config.toml
n_layer = 8
n_kv_head = 2
attn_scale = 0.177
init = "normal"
init_std_up = 0.0625
init_std_down = 0.0157
lr = 0.00948
lr_mult_o = 1.5
grad_clip = 2.0
batch_tokens = 16384
seq_len = 256
Each number is 128 + 32 x the weight over its row's rms, rounded and kept within 0 to 255. Layers, rows and columns count from 0. Numbers have three digits each. The size before them is the row's rms in percent of the matrix's.

# up: layer 3 MLP up, 256x64, rms 0.352, rows 70-169, columns 0-63
# down: layer 3 MLP down (transposed), 256x64, rms 0.0912, rows 70-169, columns 0-63
up70 104:112125148212104150140154131105159131135131126106107127099114083173098081139075199165084128120188146138124154136127125140158104099205135111103153112144165088136096104154181137086113042149126100
down70 098:078139133048151219125095102101143109096107194114063136131111158085128178139152120136104150160129150125162116144141108161129136097119168106123155079105114165120172149090125090191146157151098086
up71 102:137110151157106147144122105113112145140137166131142099097176167093101102114129125031172118141137094109166111154118126194147147122213106040154070125103125159171127075130134121173132147089120117
down71 093:170145173130183118150085126138169099166094124120133124164100043127171152146193107129088194132133156084125137100141174109116069118107110119127130123111171120102125055132068190129136156119114114
up72 094:186107150167154134155102126133157159106127158157109135144176066102125109211174134077103137111101106087127197081130073107163142086109119140146113160076118168131105118089146128172190103110114110
down72 104:055060124176105099140159092181144090137124119135111165138117094141126149116149132075111185125129110209144109162171164124121089109179151138071095143121167115110141069110122087110107160176112153
up73 090:177112149157063131139093137131136129165179143164129139160131103197101091110122120146116110166129118093172165063182173080130140130124157087086084115101170041113157134127146112131095091130127079
down73 094:116140116103113178129161150092109149172122086095111116120140212130167106156145134086150086156117132147087147141115104044104170141160129233153133127127133179092099089131096077126152103118113145
up74 088:122113166160135134128145020110145127128106118132123132131125122135106142074141148123118120173088167155071116150133086068121131132146116142193061192047102100122129106140164179147133136175144160
down74 085:103130104108064139174179166116143146166123097107229169089112153140149137084066119142088114133134126078199121136169090121130162113156155132082128074144121119142128132073077119105142128140149154
up75 100:140124139102156106086091075140182189126172056116114107132123113095124105117117123121133136121062158119154080116128091169142105153129076178132123198123132105171189147151116146159079090114192153
down75 088:186154127130113089048112163098074091123097153172076146139146146164112063110142130141128130149186124092124140140122125152160130129123178096106090093161150113098094108144147125138165206138047125
up76 103:125063132135157127142128130123079145090161117160088137168168111181097063168162178134148068097117166134115115155119154146131142133172148084101119092099129054126088114122157201135157108166090163
down76 110:147161042130147089101143151134118148105067109102144159075128127148109128122198136091192152134183154151104156104127146138126030096149159133106156129165125117161148119104087075101149147110160100
up77 099:145136168136175127142109110086184139101163086069081138121058145160163217145130141127137140108126088078180163095146070133121111117146109124105145157065121107129160114129171114099142084141093170
down77 088:100103149118091166088119115156086151191135132126184162156171087136095110118102091125160143164118136127100103118113232091122107163087117115133081099149181110133109066134100148122144176102109188
up78 090:190142161107154128152093105063159153212148149093119102117138119053142160142136157146141117109101137135122033141185088110127086125098139079096139112121154127159113171143108158172090160131130153
down78 091:044079168137134153141099159121149128150118138186113115125149152141122099091151116115167107125126138137115138143070160170157120136196082124132126105087148120048075100106121143137163144228126098
up79 084:195126126101151150120062150092104125132149167162113117126121160146085149125130153135070095093135138159153195097099127168152109128113125161181131186140186114138062092140066083140096134102091080
down79 078:149104046144127116147101093107119102092127142125147145100146173128057098131118092133155189126162094119138040099138145126095075200131121103149164155132139129178123185143178149123086134154147163
up80 093:215185163106148107165183184100111112088126143158168090161104130147151107151141130163118136050113191138108099156111102123085149121136107081140086065093102118113095124145138140109176093118135139
down80 083:100128026144094119124108108153146097138130101112136168074200146078139180116074148145102090163156096135147160094126127133145148141133116181106124101202157173146085094149128124118102186102129134
up81 100:149160165069096177108098142051166162137096144094104111141099156135115113173142118098138146152087195114147112123095153111121103169185140129144100143123170152060112131176122155082045140132148118
down81 099:130168187102139166124071142153098091080122114154142069112121070115129124117137152129095102174134110152176165169159098102120147072165115184150145115154091134134111098138152138153064161197088075
up82 097:141148203144135089040127136112139109122063172107104164084125164084160132137134114128149103163161091114135099145156153115123081090149168061117134115188118066125175162166122121130131101130096168
down82 089:141134142142113126141143135104136130114168088144127155128163135161108126105170145160091117083140120118151085088165062050139108154077131178120119132101076177103112104107161098162231151137185089
up83 101:162185162105125136129094124184110186138146144063091126113140151145114186060162092141134131170105142087094056128129084096150172122168138100170147143121189094125084109147132152083120084129114124
down83 091:112141096151141104122167124168122104080117196149181112055161152076124110148133109154121076092130131128143164083130119104130096178146116122127185204194111130132084131127085101146128200123129095
up84 091:142109078127132060162129127129110196131159098125210113165136203103124087160167128116180150117122126130141094149143109162134077107126180140136121128079103140135179093135130109072068095129077126
down84 091:164167082139113193173130123107125173135166106079124126103201069122130107106107099182103085192097090086086119100106135107132133145092105077151140149175130160113149113111151147093133095145149190
up85 090:176142141087094115095100150099090110143193101153126102113089109124138186118058147100139160154176122133124181107144075108069174114175119135165140113113150122108144111170161142190145059137083144
down85 088:117098175143071100107122135120107146178173160093153131132116094092227126151138118107103086145112111146185112147145177109060116148141049125116123145139162132090130146099123165096188170107118094
up86 118:129135147158180120168123186086149127125117109060162099178095101149114164106133150149117181125084125136114168087064114115158128120138105127144110190149136123082075125069071086122195146101137158
down86 137:116071095127109083171158129166117187127199077133132123111120089124079100096091170133099074130114142134129134160114213181118175117118151152149154081170177141147130145096106096121170108100101126
up87 105:195117124110091169186186142122109112083095082118123121138089172089131146158134123105098077021139146142152159099141162137149195105115122136132090172147168102102145156161086116121123110129161145
down87 097:132121088117167121119166148114111085190151113166169160121155150081119123095153120173138056106115149097112134133157173124081084163091173154090111168121092078157038162154173105155105132110124134
up88 098:139145056185111104118127103200141144096168160117134152107172120074167081097092083164080127094149195125140167095114161170060147118137109127132127164112139091121103120157156107167104162135150097
down88 088:156122118118111122166123126083091104116055149181117129113105086169141167091130121125160119170130076160159136172174102152162194128099118096060144099155143087167110137094087175128136119091096192
up89 097:092154143151136104092122107063137146122069087085167116118081185164136160136153122088149169035138171139110164157140148114120116118174096155107118135160112165148146091162113060160097080159126125
down89 113:068154133130067144115186127177130131189156118131085091157170105111154176114151143087094152221091118143139125116124135138135136097190123158127066137151134167083091117110128140140086116130065133
up90 101:144100157157126129101185117129091100103051107072134111118133096143118148094133153127182125122178118111095176111196142135192130143085186144087097104107135109098088162133123106106187185144129178
down90 128:159130082080069205127180142166101119096115158091143134082150102157083108112130137151175117157087111142146186132143152119097108145110117130112141069155179137136114150168150053133123121173064143
up91 095:157137119132126048102091098123087147161088159119070156127139107084148141130138158149108132193159171122107105148118141127113128092149106128159119144135164104085067188168148106022164152157106142
down91 093:089127150150179127099158066082168173094115114180167162113089162145151098091135118114159157080101166130120140135137080077145147085105195128115075136147116175157100074091161086134116148127141168
up92 116:134122201168142096149100084110130140122141080136142106115140103167175092138105075107114163158183121107133127126195110164162122164142132093134157096047105113185089088147113173076093159163105115
down92 112:122125082170142088158082118127129165137120051114099112170161085130096150178160097105242101117126146134113093133105140131133123142133182126135150176094149154145173150107060134131120149099133076
up93 102:102103174146181160137132121102138109119085134141209116081125112132116097132124129165142159143071123105124151150154070110049140079191159133125111077085148114135172135176082109106144126112193160
down93 101:128080146105117095171115130174145138188046113168146140106121112125127114130137070064134083180178095088121130118169120091094081082133174133173137157104153117163110175160113139125114151149168078
up94 089:099092164141050135103072118161153090198090095121118143125144096128171157145129149148084191176102128156090138160172151106086076094153143181099114146149176124180092126093154115112128122145108143
down94 096:138136137052130101121126130135108097157089113152169114177126142066139131154153105147173095126140059129117196136117124168150139181120139080131190084107147107187163162083128069123097096131178113
up95 097:178116105170152119098137088118176128039129105127103099165132125110110120163160112080132190118215100171093115084118094190139196085136129115154128118133124110099136131122128077139132104130184137
down95 092:169130123051143114145139145128149076121095114112089124139138175117091091138125132195086070140096124129164120173134142093126126210046137159078139179127138135142151087158156091095171146126139100
up96 100:092053096171164132138144114132207121133152148121095085139054100120135100159187121172156143090092090080091120183119144092133070139164120148131121158145154164146153107133152123180158089129124154
down96 094:133183116054140057125131102101130079125175105098119095112180144095162133124150086076149085131162082167150174065120093135141144123167070133130146148146151192141090168169129136127138119117163136
up97 092:132106114120087121126134082168111128158125205085113148168169077116170097171155154145177155120134147124159114188114099102089077157089148108125082135124133108145180102112113061134164093203117104
down97 095:095158117178169137148229114132149128094096107041150138114091114105116103135136117177184129142163095162173099104149094091133129100126114133168118136081087134183184105119105087146123148155122092
up98 108:119085139077092118132161149164084127114132129107165166147179105163066134058145125105081106163087118201123130165136128088146105141107179105161082087129140166129138138067155135167109116163187147
down98 107:123087127138098120171086152063130118128140124156127161115185116101114065105115141101166119154099091106136102116192147118160130172160203184113104099156151135122137166089124083098105111205096180
up99 091:117136148176094146104131145155093074128109106122122145134143112167122124106123175178175153135163089192086082062106147128176188048082109101190136095142138118093090154128116121101170098122115124
down99 094:110132118085114180118139164087143144195162078170118158146155178126118070086124159153117112126160151091137107100131078099089122101146158108151105106096174071154167157101085165070143168172132091
up100 104:110132153122090105069164070119142136108179107118125144118144144081116155123126106110183174109193162124123183168129190108099172090141127093097142096127075096108142134160126143131168087206087095
down100 096:116136158147108114151087187106121117123098125146092108127107079148074096147150141128125148089097139153125125058098128173137138205073099133160134105153185164111119150120114128135144133058170226
up101 095:104182143141164115108087117103130158158132123093122154205163103109097116163101103112138160126115151180135081118130134101111181190125109163152091147145169165103125206091080104083117164073089099
down101 117:113126164105062094125132082116134148087116185117147131103107096170101182186102172111116158056132177157118174126168149101136101103155097096142195167116078082118104157131130139087150172137117110
up102 103:118096200162114127145130121087154050173163126143158130104114136137106126097084122173146127188168153130142137120154119079099159105137123095131091069076108125195123092164133150185130075137084168
down102 101:110128156133090104152098094112123205148060116169127090190155140134076066160161103107148125081118183097109130135134170089189126118110154146114067126188114103068108155135137113147151159137131125
up103 089:169150091130147182141128135099146075115110162128116177110056117135106177113086111135167129179130081199102126115168160098158083097116134161119060124150168125083161111111072113114115154151122184
down103 082:155157153121092056112172122224131099072163082121091100107132170134083089079128121162151136139176155160135105140116097131127094127180098140114145121126098102140118074142172192180152135131110133
up104 107:094121122115139173118098160176142137116050151096228126117128148207114123103088108138159132118134128102168138128094087112160130100134069121120134129105116134136110133113162145107099135076097228
down104 102:111156189160127153198099169123127128149089122162128142185159092061117111150140113116086120103101049163143105123123099110138151104081124102122111142059165127148070142144181152154102177146095160
up105 086:163049107139123191136137150105105166144088160116154125062136133106114138151159065104111132106104121122085084136162100079152142109124108168146170173109161166128095156181096088140122207161131103
down105 079:147126098108188032116101123122080107147128159132104130069154193155131133147165109181128096156160101171139179140132123120112108075152159080096118138180096055137134131112103112150149170161123145
up106 100:090119120093129128099102109139153160195149069098188096132113135147130158103087166174143102110055117178141132161163061122147065141131154086073131147107148152115164120120156126113183157076133153
down106 094:156140095166119097107110138076107106109136116159187195081124080080087091168180131184139141121174082139115109107120203153093097122171109057092146147129150128132128096122166164149106152115140117
up107 101:140143136127102116094112107182121127112128170159099101099067163171111171146153131069209146080177110088134113146119119109224116139108152079102102158136175149089155107118119106109088111122153172
down107 105:150156152109094193152116138133121101076103094123163110113107165149100172141085093146110133106118088155064120056190128087143150164115086127147144061151165099150091169122156179180134154106121154
up108 098:109083192102134119118118117142149140110096142170155164107110123125129128113181071126138126121182095176162150120107196149207153114121155140145076139133142104166104115069111110092118097026135132
down108 118:107147154103134135137180119119161090121105135169102173097133142085129174138119123185120085100155123179151138133108109132072063077138036088120145111127081172159147113111147137210101113144164147
up109 093:107097122170192122146136154082120137135177103090099119124173062111138116109123110125195120117119136074110111097180096095153162103143160099209104083138179176113149140083172157121115121152139080
down109 101:107146182165122077171091135110099163131169117115081137059136137126165141108124147136087154145177122183139102114123152160131044100150083120163112076136112084138176086085134162151094180149159113
up110 104:138101153114101169112171094171140143118133119113132097107141135131111164104039141092137136087126146092117110080131116094132136125143126181141135099120099211199085148172078136227153137124101135
down110 090:137129103130158070161084112144152113112141189127140152116080104110145086113155106160143050152128123189072118112188149053194132125130174114152108135138081097125133134155143097108079152173160146
up111 102:113090188119139076158129096140095117190142164107118114123147146126078130130088132092116143138070168140082216122088089064101154126115142126141082128127124106119137118188112160146129087143184192
down111 105:100071137151164081144153131089111117128116082161112155156123094126162123149117079131169120096185124088163063193118171116159146142150156115110137133052124079087162167162081144103167092160119154
up112 092:048118126173090198119096144140139151127144117091091126136168130155126146106102120078135170089129079113137167193149162084128158120124102059092127148183111176173141082149095109153151132151083111
down112 088:161179089095161126177108107097088124163172138143187142147088181145134135101128155157061107106186162114092077120107110165137127144126125142146111074047131115091130132157150131053153161138106130
up113 088:132138128113087131132115094107136104153183150118130197201101035118129158115144151106158114123158074137136096132098070121139116107130181182107157183094137069160178131135139122175108106089148129
down113 085:116155160175120094141131141136147122150122147113068101136087120150060135084117148171146111162077057157112135120148109094104181058128173094135114193119154161143155061143112150116167186120099137
up114 113:123137099131171056155104118146123130142143133100145118170085095131128129091126132125170065153149132136148122176114091191194150108147167134168170106102134092067132129137194152162116048108086091
down114 128:156130160111125126137129121120138085130096137113091163099105180134054156085126132177134098105113175093164102163099120116101091087143126047130151149101100189138138177149141166190115164186136074
up115 089:088129161111089091190076116146200157116146100147164175134151120113085116152142125059170155153134144123141091122139138125120102208158098081154151158126088135119097087132059137148162098086148159
down115 096:105093113077171146139145104109120130103137058126183076142118173161114085116088165164102190101171141150154102196110096109161165149188102113155168096127106102120153188127134115104116095113143081
up116 112:153142112162142101105132116157144173145103138079133150126126104130178096097101157104116101107116101133158111183156113153120138167124141164071104135140174162069119192084203052097053132110138157
down116 115:099146121092072098186126098135095155142089081164112129142173144198205096172119147119109102144169125146156107154065145130118126133140195120116081152171150122110137131139132149081158060112084127
up117 092:131114226109171136196056113126138218132131137146167126126117087131196120111129088119156103091114099143062102089114116156104110115146108135119118117134116170140110095135118097179103151137138178
down117 092:160128132106123131171079143095131156133137114173142164083151125055107135123132109093133192170190150177171176104111106075129128100163075126125115135154099057105056123149128166120163169130145111
up118 105:098144101126138133120158135148130126072174104157184166126092124091168152145069081153090169064129184100207097093113106117126086144085115141153094133095140177121071173144140138101165136126157152
down118 106:084136134095135124107150108111169111096101129094193116109123104170148117103153195155077091064191131070135183183116117136136067155159150163137086134099098120073109163094132123163142170132132127
up119 108:145140172079084119138124146105095142141212105158164132141106105158082132128154122128154170113093069153110158071059145154127189138136135161170076148099113142099090124192122098128157082091149129
down119 106:143107126149115164109162149109136077145182114134090125167145136110193130151059086140116107138140079085108097081158110101140144153157114158141107040142191162066155141124119119199165138110115111
up120 105:149083133172145169084159066096148127102112127055143091129147128141108143073087148150091103160133154131099124143141116142119111138076134165253176127111131157161148103082151118109144165120127104
down120 088:179169072119120126131123163111104121157135122204084145167145213178084114156130156114140134052117121110154141115111123112132120133128134115031072161148116149149117119121148133171104106068122154
up121 094:087144105090162129155189178123118151137059132070102139170075162131138089161125059126178132075122138169121192121140092123135149162168156099115117103128143114108146106147090148160138049155138131
down121 089:149117168162079160121103096131149122143158104173105085090178182113143135167133174129088096121180119092147058162094136188131131095150105143094138107122159116130111104096057158139044164134138132
up122 098:184148124155142160101138123156100135075122119135127121140058098146149121098151132071150080116140066197186103149063185152175098118142067115147125123133103153174192147150106129115111111151099113
down122 106:117053166083080064124105127112103183142087154089209149119114101093093088143142121155161155130154124094142118139173140155143114105129060131179153136163162099136169111137142133071147161141098156
up123 094:106104133131091178084134093128117177112147119161154132173124114144109161106173154095125110103119107079119143168081092145156150174123151161199038138108041100113140124151134085183133146155136148
down123 093:129156125130161117124144170084152023155096182118108070103158144107098107170144129090124096127158104141185108125111135127091171040166148152095154158085163149098135107119130185122157125137107141
up124 109:125157104086173103111086143163190058109155145140168152155126134139140122118139130125167100134102167152115153037096055161117098124150207061110139140124076106136150127124176096117113125134149128
down124 121:128141158104099111179164034132163150112104175173146071159125082115128144133117111122099053106106136128060139090165167150135157086110134118131084138115080153150205127153137140114121136167152155
up125 100:131092169187098133171141148117172115047089111135099168152104109145130134146155110093098150134092097165191119133175146177155116145108152054118106108106121095206157082091129156126144111113167133
down125 122:092114138118109133126100137054154106170160179120066153145136117093197191105177131164195104116111183141141126131186135121125093079146129125077148123109102097083106149084147110140149151098145083
up126 093:174151149135117206102158121160112110103101115119124150114122175103163151115069134131116120135099083126142099101133160086081151070150113123063107140064143182182130120206067149138136114151137170
down126 085:092106102082105116187082113089162133151105144134125096092144144133083070160177147157085146076162180160117119155149108159191140129152129088164089139140143088106168147097197096170110150122085135
up127 093:093109135156194088197065128147132068085172137108079166133116096139161090102161150093122095148134173115167103093112134108115119125121108082157125151096156122137200125102127147159116112150207098
down127 101:123144155142105139108124163190154168103113093125101125104075127122111205081098049168126181123119109124094119139184119127134131155140132095098086068132120132159117110098190143137224133115131108
up128 100:143145132185115139072155155165155088059095157132078079149147123119136153098151167090174124151144105132109104146096121119198162103167163086112106168149102114076078182093124097108139109111148183
down128 096:191123133157064170197135131100135137132170131130103180104149101135089057113139115153091181156088122128085147134141122103091115152083129119126112082170173101180170178131119105140077132088092111
up129 107:120131163148072104124138151147151124124170075131164152113152163128114137090172147164171161033097114063143107152150093123134148120167158157126043094065143113114149135108093145082122098134166159
down129 105:199125125179096054140145093098143116174077099152087154185192105140084078109098120118175146126154075103121127104153154070111142144131096154144110148085112149140141087145099172164146120119138164
up130 110:159134101104141096123116152161132144111108111089145137155108156196107171097136130050155115101130177148150127135052149150080171161121137138142126121180074108112072165092147050137146172162085120
down130 112:173162127111092142077139133057173120140112182114171095162153135088134073180119145104190104117168176132128098074132095127120096141179139120131134126066185148120168086122090136079160133119121150
up131 096:115109159176135149090096158126119085158172136085107094050180129111110168138127167128110131175081115143144078127128167071122114109146144141081122151070187129131095148120152102122158069124198163
down131 084:112115102126073105146113092111119200096137159093131166116092150147198086151170139127137139130115134116134148191133067145118174068105110109169150147129147169115084135175132165164077165112079072
up132 092:186159163109100198128091159114116116173084119097149097150140113169097127135110154051099107118129170115091064124114074102106093132121137192140143191117148112137121192140140138162103095075147128
down132 087:146117120174148060137092089187107123107132177111113123135145124111092147094160123116110065174137077097099172097115172120101169148136167113129199102210102191150117142160149104119147144089110131
up133 096:103042148163120144107131112139148176114081123150136103152132115100084119121170159135088080078170095089163137170119192184152112125119134135149131107068149163084131153100094174172114175163170121
down133 102:184155119137124170133171125068119086118157160132137128108117104140125096134139062142075103159138104079108160065075169138129152148119073143131186104172149125077174068171144143135166103173123105
up134 099:146146151086094114167117142163123182146117123124094164125116160131152100076062079160075140136094147133135131121164168123146084093128134127171136136118179124152102097236116067091153172103157110
down134 091:115129096179058134144138130102140130122128126135095096145093095109096164138158081141138150098140108149088116058117126143166126156125086141145157124138109133081199188098155150105232094130127192
up135 103:134091130212094119116163097147104207152116144096133110086124107060183136136118091103171164144159149100114063133135085150145099144085130097107126109127156175170088170123120175109141112162084141
down135 096:148111074161200149120148062131123145102143156095142152065129140160117147104131081150129096120159093126150072141118139105093161145095220090149167153095152120128130133111092187135122067101125176
up136 086:134112139156168194109170073135112091132162074104081102127134135122088156197096166165117102092115115131146182090152076134134162139130160043124131126173121152137157106153077148148115068113119106
down136 083:143116111166106175149092140138108153122094144120151121123156154176142121074163119193142146145182172078129079097076126068086101161120126111131080152094141093167109128095098083078166185162163104
up137 098:083121144128084126107139108158116106111161134183186159135164127129057102159103104156124115144182154134126121141130181128185122068139105099161096088168158162058163072128098110099121123171066123
down137 094:158144109108137118138175082125178136113128192067131075179134095168085105107148190136150074201120148149136145092071147072167138118133118102147153081144141172112077118151120112118137124113078136
up138 099:143118155091107081078122176171157117151114150122133137165145111140127088172143152149083097096141155026122098134112114139100103119094156087153126110130148106152153153133132197030188104118133149
down138 116:130096142101067136134081117107163075146122153177140133109111143141103083108150212083124184173165128102172081125178141148120169132142107146052173138130088103125171087115127118125168158081120124
up139 094:152107108124139155075112100092135081089151182079144156104129140132115116167094105153139148133111158142188109150123117103094090063094194091097150172146125121157092115126090149218156115175092162
down139 092:169173153123072117152139147161119198112121137128120118083151183117110100169156136161081099137149078125126156139091117069146110146151136097169147168066086072104117129183160131091102186157116085
up140 100:166144127137110134129033136144185099088079167119158096141077080154110131163123110143094138143154145067082138153200118100120172130135135135105122097153145128124079142083172145098131175133102195
down140 095:124191100110124119108131106147100126138183071135122108066167162120137112093106110149141144108179068118180106129128087174129189190123104115145131096164162158082159111060119129114140144135098201
up141 098:133126083160099078117098182154148137115149185107066130149124115154128123146109116134181070129070118147157155137138112151149077167124119114123143161075172087145199111140073166142096097153109201
down141 100:108111106123134057118108163116123153138155099118124175047110197120083109195131180196196112128102100129085112167115116109106131144100119161107197126129125127122121094149119153131128182114141078
up142 102:103170165129155089062130156157111096054088131150138126101142147138131159154101137185139169106079153136130089171191104095077091133145132107123135107160130103178136107163069141123114072144124197
down142 096:145117128125124129178201128163138155137076111110088145102089069097079123120124173057136120160160123137139162056073126117151145173116195151166144171123158138069140108131151135115103112131123071
up143 111:096138155112129078149094123152146136103081096135166110132163095188151145089146127085173159086169167125162155087151172126170077130129097118086108187094146089095092112105175132089188153082162120
down143 104:099162115150163088127126098133105141111155147120132061121114124151143119077141099231160093110176186130133087132138169143130127106124105177111095192138088122119096157102166084089164135123152056
up144 102:103096130148126116151150100176111154096150099124129170142066117130120132134129135152081155089184080128131131105165167232128071150128137111143114071087098097092173199108118133111113140181147092
down144 120:095118139135152086094146110186124162140104170119168082133090095101137118172131131111058143136164150140116175176154096142120156123135103099065165184145083134142060103100110102154064144151117190
up145 106:111088111143098128117084189091136074129086165142211168143126107128051131157137164141145120155158150108133086123092118162106147135137120149161022142165104158120142171103164092108105148117139106
down145 107:152142171185122128168135128122113091147129180058097109138178103147095102135161090176199131092110129150136146129108143148134095188108110131157122150196096058130096109132088081098156107077146147
up146 101:114120098115072117138081167199153120113176098132175126159129135144088150129106089144119164116096151192125090166084207121122130162115155108117073110128113152082110111121084141145101196179138084
down146 118:121159081078148155103132174171107153180120132125128149094125057164112115097213142075093155151107132185144145106122100064140110173174161143171100097139103140130130126122149098116112152156069088
up147 101:146099109103156110138102176153129193138110069080134142191140129103137129172155141144073130134083154129128062105073119128068119147221139105101107106157136123137133114093074113132134169159180143
down147 108:124121148141150053115111145119135188117065123181104087109131076122143138149113153102124150186173119119128089120122141113118170062116147127131143061185153094155147046111146105133149152199134121
up148 100:122103087197078052112140148134102142146128128152093112162138097097129189140174172133141097107066100145122162109185163120115140144158127056133109135152114141068113150183085142085131164151160112
down148 105:171151196157141080105099165114133198184085143134139113116105141120186088109160106150140126187109120119151127066089114141125159091121131147129079164153094087108140105127173100058179153136101109
up149 096:115131114163116187085127175117134102108061119134145146160086119151168143135169163146134129098169120161100170137106119097129128102171178187086110130104095129069098089081177160167119097188086087
down149 084:146146198110126134141102087085144178123088102178059141125172168120074144126146132180058131144134094129129135167148143184081103135075109071123105121078127172163153139123132128167124128084158104
up150 091:132117108150176119143177133130098172113082167135166179180121113098144160146084169125136112109158110080096135131149184130119150149072143092071090117195059148116135122129081131081068126117173110
down150 087:113197157145132156109126085111121055076102116079120105145167113123115113129133141094131149147038151136127143067095082175135121115165099142121157190148185122103125176186157155156143101138104119
up151 112:172131074111204133162114087092138095106132094034127158146120103107164144115195136131129156154117167168086099154132119144101093131128122186134129150067097092142114146079153128089119128174156169
down151 110:119122137048195125169121097131097142143112191128160138219130112164083089106132115134128085144153129127144180109156131057157115100139115088173114101153083110110089111162157144098167162157118103
up152 107:160131108078120077144093114134073164104161086106149098169173119117113136157138170179141143131136138091218144144113121147118114122132140131182092166168160111096148123203078112114144073084080108
down152 103:140155131140126140133193173129149120153078141184146087122139143116154124101115119118122148112107177156136122156112132103183189108108088038079117164148111062103112122080188094148117115193087120
up153 092:081126102099135127075142141127141154124067104131091115164212083119102160171125132181153147114094165136083181145136172066138156108120119123106128169124196189067122104140109116150103122137086140
down153 090:107128127103149041091133106098159179125156184188105077162126100160101134162151143142103142136194104104131163137135163131155123114101099031135139136137127162162107129133097139086162117055129113
up154 105:149103127152120153177149139184100159116063113112132154098122090106140120183176122144140127118075128079156123200133139094163097061165145152109063096134140166117151125128110132097118208074101125
down154 102:180209128111103179085101149128092160096145147138137127124094132169033169127114132170129092142138130127133110099147160126113118058136115133161145141151168171135137135085133100140114143144031087
up155 093:137103154116159105159110111115092109137187124139152155132096111109138187173155164135136144112119155158159127160149100132157137168100110036110111149169125082123119065134084086127117123137139010
down155 095:133159120145075134149173117163151124104130170100144135117196094096122126070079092187132085144172101135128112106073094139090134158157090164100144170085117152097114161159146158070156136201096136
up156 106:092140189148162068090087115146141167102136065150141123113116124064095165143167122101129191196122139135142105160157086175153172111068133120145120135108137069131116196124147099124091105139101136
down156 108:124187085089189094137164177169118116162130081136079084095051116124118160092136159137136125125173116121121110143122078079154156131116121093110160157081164195111141127113119106160104158180101167
up157 092:103085134130144149107130112207146135060108071172134131132121142096134149101075156153117126123147163074142120157108139181129111191089113150150078142160066157152141063175106130156159095082155144
down157 089:107155106116134069127113110122125092154137132134108167123137158114147103114139100128158129172193105171120131106159108129193125072181198151101163149150138097044131123105185077086097092176087125
up158 092:090108141157143111089137174050153156143102212136140176153166121122137066106126140092118196135096130089084138135177132107144131161133073143116136105097064168121136162168112174134100092134109152
down158 090:158139155091112077105085107116098119132175128141071107107170166155112122107128196118148130107149071156072112128104138089183111188136114154144168113152150122104171160089121154194048123151137101
up159 087:140116193150141108157099076092151146114144102103154176163115144078107132121108174130088151110128116163113161118165140080152173091084102110087172179150122159137056142115054158116155152138069099
down159 091:126182091134108172126149144128083091105106143155143117112122155133106119112161121133156109169069153079151051117121125159081049182189113135169138117115151155100181118108181112062138135132119174
up160 106:099120100169179157118129179096127155168146146098150138089019128158128133103084105157176111128124149125175132147189127079210061133113103122103115101156152144155130154110120117119109086127099113
down160 111:122114092144150120120093062088159065125121170078124153166177138161183101148172187153096117168080098101123062142140151154056192123170105145128119131120115111155110144125152091157151135101142143
up161 108:162110102089026161158089158161169143112156112068118082163173135143110102084097106103133124129114130138138113099139125173136122131129187127173067141132162107076142170157125168132090150123185096
down161 116:097082126129134184122141115103136098121102171160073124163098138103143088205174145103072150115158126125172138167143145129119095140178176146172114112122129062060080090142156106095115107185125135
up162 107:136171089184069074086135114153178116124113128045119174149181127127162104082105093142143096093160135131164107122123157144155159113121204145122183136094145092107100103105098141109105158123166085
down162 110:138085148112121116113153111146125103096105164118207108098108091153162115137121068076127164132107133116139133125156179210079083146167126177151142102146111079110107156156098164149163141085080195
up163 109:133101168098172157070155094081161176114126120133109138122119073091130102121162168068175144187144141091135072107135138126179137176186112089130123119135083080136144086137120165101159166074133143
down163 116:209179130143120089140095121102174156138118077146092111136143154175120160119129173085122133153133138154106105062148151124144061151144073103167105138163079144124162168056119124110096171087098116
up164 096:106109170111170074094121104064180109130092144081152146073132122153168145091065096169145114150087171156131168135120106170115147114164127107128152097147053179138130164157133194118110136120088142
down164 091:133049119142180046116081113156136085168105132165155112103181092115135126107137151085096152134097107149133142187133122118120119149171133109157119153088153126140163179069130114097172144165105055
up165 094:151127152116128126187151139116108135136094115108169166144142084143107107175121149102157067161141054103081145065109153157159092121201157108112096146100138160102080203158126102081133176133141112
down165 101:099204126155136137104176145161074082122160172137091068148142174103128176099093132176109096111112129165127096182122057120092168105108118150111134092118130171150100082138160184163115109150129111
up166 102:174126099164064074147094155141133131188119076114119054171106118109168083133068180130106148116148139120196121091156170129141137128130144152113181140125141125134117104140148074099178104174083118
down166 096:126051122143116095098128143137115064100157108133126136184132098059169111120137099129123113158083079169170104171196160174099162188163149169128136154143109135108143099106117060092139131132158130
up167 108:129181127114158075176103120129154090186127157091194115152080058085139116128106120112107162070106112140097144124169112108095071125146124162109189120140144149213148116114109165141136089153104142
down167 106:111150120052172134107099169116142102144072041100077133171120162128102159142109135126117104124147175157102135196089159101134120100150135098153143206074146136176121151130149155121098147090151104
up168 106:117111115173180126135149125128098184126120153102110097156091154115138147052132194194068095092067126143139118127154153158134168126076106115174154133149158140113104062140178088150121147082109102
down168 092:150164025120143169112097137116153077115111112145141109107164201156100115151095100090181190139151123146106126162131059107128092127152138179065139116115078130155127154113097151174137134145147104
up169 102:127122089163138143102059143162110147083095103082133087141134163212159149129078114188131128128118175124160162100162117103080089137102151152104129187105162137074150081118142105142139111164072158
down169 101:178128120100142200109109106118084181132179121113095195130146106114133089139122189156185131163117096170103113136112097133113120191127072102165125108123081151174088144087103157146120093112163076